config = dict(
    norm_place='pre',
    norm_eps=1e-05,
    rope_base=10000.0,
    rope_fraction=1.0,
    attn_scale=0.125,
    tie_embeddings=False,
    init_std_up=0.0749,
    beta1=0.95,
    weight_decay=0.17,
    doc_mask=True,
)
Each number is 128 + 32 x the weight over its row's rms, rounded and kept within 0 to 255. Layers, rows and columns count from 0. The size above them is the row's rms in percent of the matrix's.

# layer 5 MLP up, 768x256, rms 0.127, rows 624-636, columns 0-127
size [ 95  94 102 112  95 100 108  96  94  95  90 108 105]
[[125 152 151 132 154 130  69 129 163 151 145 166  98 190 108 160 101  84  72 201 204 145 113 143  71  85 118  55  88 115 173 145 152  88 152  83 180 161 103 159 165 150 142 123 161 144 128 154 201 162 123 126 111  58 120  93 132 142 151 112 158 166 134 119 183  85 138 153 146 144 157 149 144 138 148 118  73 148 131 203 149 116 106  98  96 113 148 151  71  90 119 165 110 104  82  98 125 127 191  76  69 154 107  97  94 202 155  97 131 118 132 131  64 125 181 117 113 160 162 126 140 200  97 115 134 194 157 150]
 [ 79 155  61 119 116 138 171 101 150 167 137 100 148 146  98 119 124 130  90  60 178 167 135 168 166 106 171 137 116 128 129 160 155 140 145  66 133 127 169 122 137 106 173  91  87 171 142 116 135  79 152 112  82 110 111  93  78 189 137 204 128 125 120 149 156 136 216 185  98  81  61 138 127 136  70 173 137 123 120 106 169  90 144 148 143 157  70 137  73 126 213 162 125 138 128  97 106 119 148 140 104 133 133 144 134 170  97 121 170  71 111 138 127 148 146 162  87 132  94 127 136 123 119 136 120  92 175 161]
 [143 104 142 160 124  89 113 118 131 100 118  60 125  86 133 147 144  68  99 134 144 109 133 136 128 112 150  91 102 137 119 104 187 126  99 131  99  93  93 167 203 136  67  97 123  67 131 129 129 155 222 135 189  86 144 121 156 157 150 148 104 116 157 126 157 106 137 126  74  86 122 140  76 172 142 122 176  74 150 143 105 120  98  94 122 120  77 123 115 161 161 109 136  85 132 108 160 161 174 159  67 167 148  87 188 102 111 137 139 167 128  97 102 125 133 110  88 141  95 145 125 140 131 118 125  92  93 123]
 [102  96  74 175 136  86 136 100 152 139 129 134 120 169 129 187 213 147 120 110 116  93 143 134 131 155 115 132 110  94 142 121 110 100 131 151  73 138 144 126  86 120 148 122 143 105 189 124  85  88 119 135 140 163 162  95 107 132 178  89 142 126  83  66 135 138 131 141 147 184  86 129 181 115 160  93 157 104 158 123 139 110 143 217 145 119 179  80 143  66 178 154 117 145 142 123 137  69  91 124 166  76 122 111 110 136 132 127 117 109 156  86 153 150 127 131 121 175 126 151 181 112 126 209  96 144 145 114]
 [ 96 156 158 111 124 101 129 126  91 129 158 139 163 159  63 163 113 119 153 146 137 175 118  88 125 117 167 116 106 136 124 183  56 147 135 131 120 214 142  89 104  97  72 134 102 147 101 127 168 127 111 149 189 141 103 113 143 171 136 161 141 126  80 168  80 142 177 144  76  79 112 139 116 118  88 129 104 118 123  82 100 114 128 176  77 129 120  64 156 128 136 149  75 124 135  86 104  61 129 144 109 142 133  74 146  50 131  88 186 133 149 106 137 180 110 100 169 160 128 201  94 110 133 106  75 111 109 185]
 [ 91  97 105 132  63 119 157 139 136 106 145 170 137  55 117 147 170 141  75 105 141 150 133 104 104 188 143 112 120 122 161 140 119  90 147 125 119 125 204 136 164  99  21 139 109  79 141  92  92  88 134 125  84 172 170 115 149 140  88 181 154 153 183  78 138 104 142  50 104 155 142  79 131 145 113 144 107 151 122 104 107 101 139 125 147 167 140 151 151 144  94 144 165  43 141 123 125 147 108 180 133  56  97 114 128  79 101 146 123  95 161 152 131 183 120 111 112 105 173  57 138 112 162 146  96 126 179 138]
 [162 109 141  89 212 125 197  77 115 154  53 133 100 140 122  92 109 136 187  68 109 116 114  91 146 167 109 107 182 138 143 109 104 134 123 159 142 162 126 179 156 192 125 127 127 145  80  99 155 169 172  78 143 117 107 139 191 131 111 151 146 147 110 108 108 119  92  88 113 204 123 112 126 122 129 173 106 161 157 113 114  52  98 148 102 115  87 123 132 135 119 167 198 136  79  83 126 147  71 100  69  96 133 154  65 145 118 104 118 166 138 121 145 146 177  84  89 110 125 198 177  78 117 173 151 167 157 112]
 [101 101 228  82  67 159 110 120 109 117 126 117 111 133 130 167  83  93 184 186  48 155 156 106 118 164 166 103  94 112 124 102 109 123 115 140 124  96  52 176 148  99 116 163 164 142 163 120 160  99 124 140 139 156 165  82 157 119 149 143 123 122 146 181 171 119  94 157 112 175 114  91 118 101 117 106 129 134 134 100 106 161 123 153 125  95  97  98 238  89 105 152 135 180 120 149 159 120 170  90 134 161 100 120 151 214 113  82  88 128 130 110  45 208 136 137 110  91 123 107 145 129 133 146 154 124  86 128]
 [135 122 120  88 152 165 146 153 105 114  99 101 130  56 126 126  97 133 140 151 119 125 128 124 154 108 123 114 156 137 172 153 110 141 110 108 123  67 179 101  98  96 153 141 114 143 154 132 105 120 146 102 102 139 205  42 109 149 118 134 106 100  98 135 114 136  87 123 187 156 129  92 139 117  85 176 127 176 143 172 137 116  92 142 114 121 158 144 137 130 136 151  93 106  24 176 106 163 109 110 146 199 133  60  71  76 110 109 168  20 130 106 141 127 189 140 148 109 137 109 103 141 127 131 161  89 138 190]
 [137  80 126 134 146 115 157 176  96 117 142 110 158 116  97 208 122 160  94 159 193 104  89 103 145 129 137  89 129  93 137 143 112 114 152 149 110 112 120  99 141 189 111 167 127 101 173 131 178 103 139 202 136  77  52  67 112 131 164 152 124 131 110 105 157 170 159 131 154 125  86 139 108 157 113 100  82 137 132 107 194 127 131 101 137 154  92  95  75 118  85 180  99  49 146 125 134 121 116 121  64 109 144  99 110 115 160 124 147 166  79 122 142 132 127 154 148 177  93 105 152 143 132 110  87 110 150 130]
 [147 115 104 157 104  88 136 128 146  96  97  81 153 136 146  94 130  79 159 117 112 128 158  93 137 174 100  99  99 127 153 113 136 134 109  75 131  94  99 132 118 137  96 172 107 147 138 117 184 139 130 163 125 137 105 112 187 162 122 104  97 149 147 163 117 103 162 155 165 120 153 165 118 229 119 108 120 199 138 129 120  61  94 160 153 104 124 163 131  99  69  94 151 141 159 139 151 127 148 134 119 127 161 149 124  94 144  65 146 162 114 100  93 129  94 156 144  88 163 171 138 134 134 171 156 156 201 158]
 [ 98  98  89 158 117 130 155 146 150 108 169 128 127  95 137 166 119 163 144 143  54 167 175 161 117 163 169 139 168 192 129  89  50 119 123 102  98 130 153 147 177 132  93 139 136 175 160  85  79 155 136 106 145 158 136 183  83 142 140 138 165 136 184 188 159 163 119  71 155 125  98 144 101 139 145 131 128 104 114 143 111 114 125  87 166 141  58 184 123 172 121  97 126 167 139  96 155 136 124 126 159 157 108 121 163  78 122 153 166 150 120  84  82 186 140 119  95 139 138 124 123  58 143 128 147 122 112 155]
 [ 96 156 118  42 105 131 149 121 148 118 204 135 133 173 132 146 109 108 141  98 170 193  50 106 124 149  96 149 102  87 162 113 112 125  81 132  90 172  78 129 103 174 139 115  79 137 137 124 124  91  89 120 140  84 147 120 130 211 143 194 133 123  54 167 193 176 125 105 153 169 203 112 124  99  81 141 157 109 139 165 104  94 160 164 126 122 163 133 117 155 148 102 114  64 199 113  75 109  67  95 119 133  92 133 130 113 115 134 140 104 170 119 128 132 157 121  95 145  78  92  80 131 117 129 110 191 103 114]]
# layer 5 MLP down (transposed), 768x256, rms 0.124, rows 624-635, columns 0-127
size [ 95  87 100 108  94  95 107 101  90  96  93 110]
[[142 158  97 174  93 147 116  91 110  95 153  99 134  70 136 169 165 140 109 179 138 128 140  81 137  83 127 109 148 106 109 104 115 112  87 125 110 113  95 148 145 115 127 144 115 184 129 146 111 135 169 112  94 151 122 177 126 189 182 106 131  97  89 141 153 122 130 118 104  92 128 103 110 116 172 132  77 108 143 166 135 108 142  66 141 179  95 231  72 157 136 146  99 112 143 149  68 142 137 182 141 152 102 135 134 152 152 138 121 146 177 130  73  78 119 146  52 104 136 124  88 180 127  87 129 109 117 151]
 [158  75 118 107 123  78  85 148  76 117 119 175 138 112 112 129 132  78 133  85 144 162 130 126  88 117 111 106 174 141  73  98  59  87 100 133 192 137 127  88  98 144 112  92 130 146 155  92 143  86  82 183 122 110 140 147 102 126 101 142 107  52 132 115 109 165 123  68 109 147 105 171 188 127 165 114 128  71  80 114  77 123  72 109  90 129 125 116 148 164 118  95 154 102 117 123 112 124 118 183  99 115 115  94 128 102 156  68 117 157 179  82 125 111 191 173  70 143 120 143 165 147 142 141 151  98 157 150]
 [121 138 128 154 127 123 109 144  96 114 142 115 149  86 124 107 110 178 159 200 149 114 134 116 160 171  92  94 132  43 160 126 117 128 183 178  72  96 136 122 108 111 115  99 192 151 149 129 125 131 153 155 149  86 150 123 142  96 149 129 139 135 166 106 114 114  79  87 134  77 163 116 141 170 180 110 131 156 176  62 126 115 128 180 116 173  78 152 157 140 166 127 182 120  62 121 182 143 185  79 160 103 138 113 139 179 162 142 165 156 109 110  81 144 159 173 178 132  94 146 127 125 104 130 102 164 176 115]
 [107 172 157 197 120 110 113  95 180 170 108  77 131 171 121 114 149  73  87 120 125 115 121 122 138  94 135 130 179 153 108 102 125 150  53 168  97 125 127 164  72 170 118  89  96 180 146 110  88 100 102 164 116 128 159 128 124 120 137 113 174 158 110 104  61 110 147 117 105 146  97  90 136 136 176  73 104 164 101 151 142  81 149 116 102 137  63  28 106 196 131 118  88 114 127 152  83 138  65 141 138 223 139 137 103 135 150 121 173  81 146  80 152 150 114 170 199  82 120 204 129 137  85 133 113 150 139 127]
 [143 182 168 184 122 125 182  81  98 109  82 171 140 159  65 116 105 147 117 135 137 107 138 112 135 166  94 106 209 164  77 103  97 134 143  90 145 139 133 173  93 162 123 136 125 154 188 166  78  93 140 110 150  97 118 133  80  94 104 173  86 181  82 151 108 125  94 125 106 173  96 132 166 204 128 165 131 117  90 164 136 128 122 153 153 186 100 197 156 132 162 177  96  81 100 122 136 186 117 126  80  74 113 107  85 111  97 185 129 139 146 123 143 200 156  96 134  96 122  86 162 135 117 107  71 119 114 158]
 [106 100 105  89 128 121 101 118 125  99 125 125  70 125 139 177 112 128 103 132 120 115 170  88  95 155 115 121  92 140 141 124  90 175 118 100 151 205 117 156 142 152 116  61 181 126 144 125  94 125 199 141 111 202 190 198 123  50 125  99 129 110 136 129 169 165 183 147 100  57 117 143 145  72 198 154 168 128 108  92  58  88 109 134 127 139  69 104 140 148 143 171 160 153 110 122  64 148  84 113 136 172 175 113 139 140  74 158 135 105 132 115  99 149  99 137 109 153  92 110 122 132 150 127  89 147 137 150]
 [111 110  57 105 164 140  73 180  87 114  71 120 105 151 150 106  63 139 166  70 137 150 176 111 101 147 134 117 119 142  70 125 118 104 161 102  78 167 136 185  98 129 132 152 133 151 124  88  88 117 121 124 173 129 177  98 162 181 139  81  88 144  91 116 130 126 133  94 135 140 198  83 128 108 163 153 123 184  68  95 104  35 103 170 127 153 122  68 106 175 136 140 124  80 101 158 177 137 113 103 182 114  65  76  61 136 110 132 144 105 123 177 193 149 181 113 175 153 108 113 118  78 136  99  96 159 142 141]
 [140 138  94  95 153 125 158 143 128 186 124 131  95 165 143 148 129 119 129 132  96 126 112 109 119 164 176 174 152 105 149  93 121 146 201 149 166 134 106 107 203 138 143  67 126 101 130 132  74 136 135  94 163 175 139 103 168 125 124 222 166 134  96 145 144 163 111 120  88 134 141  94 130 125 156 144 134 141 115  93 139  91 104 114 136 175  95 124 167 123 184 116 145 111 129 120 121  90 134  99  91 152 142  93 175  62  85  98 111 117 133 140 130 149 164 184 124 144 155 120 118 127 104 141 154  85 110 110]
 [104 121 139 124 150 125 150  89 162 170  91 124 123  95 112 150 187 140 180 165  82 125 171 150  86 141 135 172 127 102 112 129  61 117 169  98 153 110 141 123 111 107 138 105 128  69 166 188 128  78 103  88 115 142  45 157 134  89  94 109 130 135 147  82 114 169  85 107  87 109 120 107 104 189  83  82  91  86  89  65 189 178 161  80 122 109  84  45 114 109 183 134 147 100 139 114 112 127 175  92 143 125 144 100 205 108 133 104  64 100  75 110 105 148 121 113  96  98 109 175 204  91  82  87  67 106  88 102]
 [150 136 151 163  72 145 169  86 130  98 123 115 168 179 135 103  76 198 156 140 141  72 134 127 111  99 109 119  76  66 131 127 121 131  93 169 101 114 157 102 151 134 135 142 153 145 133 118 158 107 120 117 155  84 115 144 161 142  99 144  85  97 122 104 161 117  78  82 106  65 145 135 182 121 119 124 112  89 124 150  96  97 161 107 158 118 120  97  71 109  83  97 104 150 124 133 140 125 176  89 120 144 113 144 167 131 229 181 121 116 124  82 150 134 139 161 110 130 111 151 146 139  73  63 115 106 224 141]
 [120 131 152 108 137 132 153 157 200 156  98 250  99 126 111 155 140 114 141 121  66 174 191 129 119  88  91 201 181 159 161  98 147 112 134 125  98 155  82 122  89 114 128  75 114 153  93 179 117 180 148 139 153 133 194 168  57 146 108 142 175 181 146  94 108  86 138 126 133 102  99 153  74 131  92 101 114  86 138 129 101 116 136 150 158  95 189 134 162 122 114 150  84 108 134 115 125 110 132  89 109 112 110 128 131 123 178 138  83  96 156 144 105 112 128 139  97 111 108 123 127  94 100 126 133 151 124 130]
 [175 194 137 134  69 122 127 124 113 158 122 144 127  51 123 123 137 115 136 155 170 123 165 140 115 143 124 172 115 120 128  62  74 144 154 124 112 144  92 146 192 120 119  79  92 162 117 132 152 167 111 123  68 161  86  98 129 139 107 122  98 180 128 229 182 147 123 139 104 132 142 169 107  83 130 116  88 161 103  81 161 130 185 133 141 103  86 125 164 121 168 133 100 108 161 117 115 126  84 133 121 162  52 132  90 108 122 166  91 130 109  80 103 177  60  91 151 108 154 103 122 115 139 136 126 165 112 159]]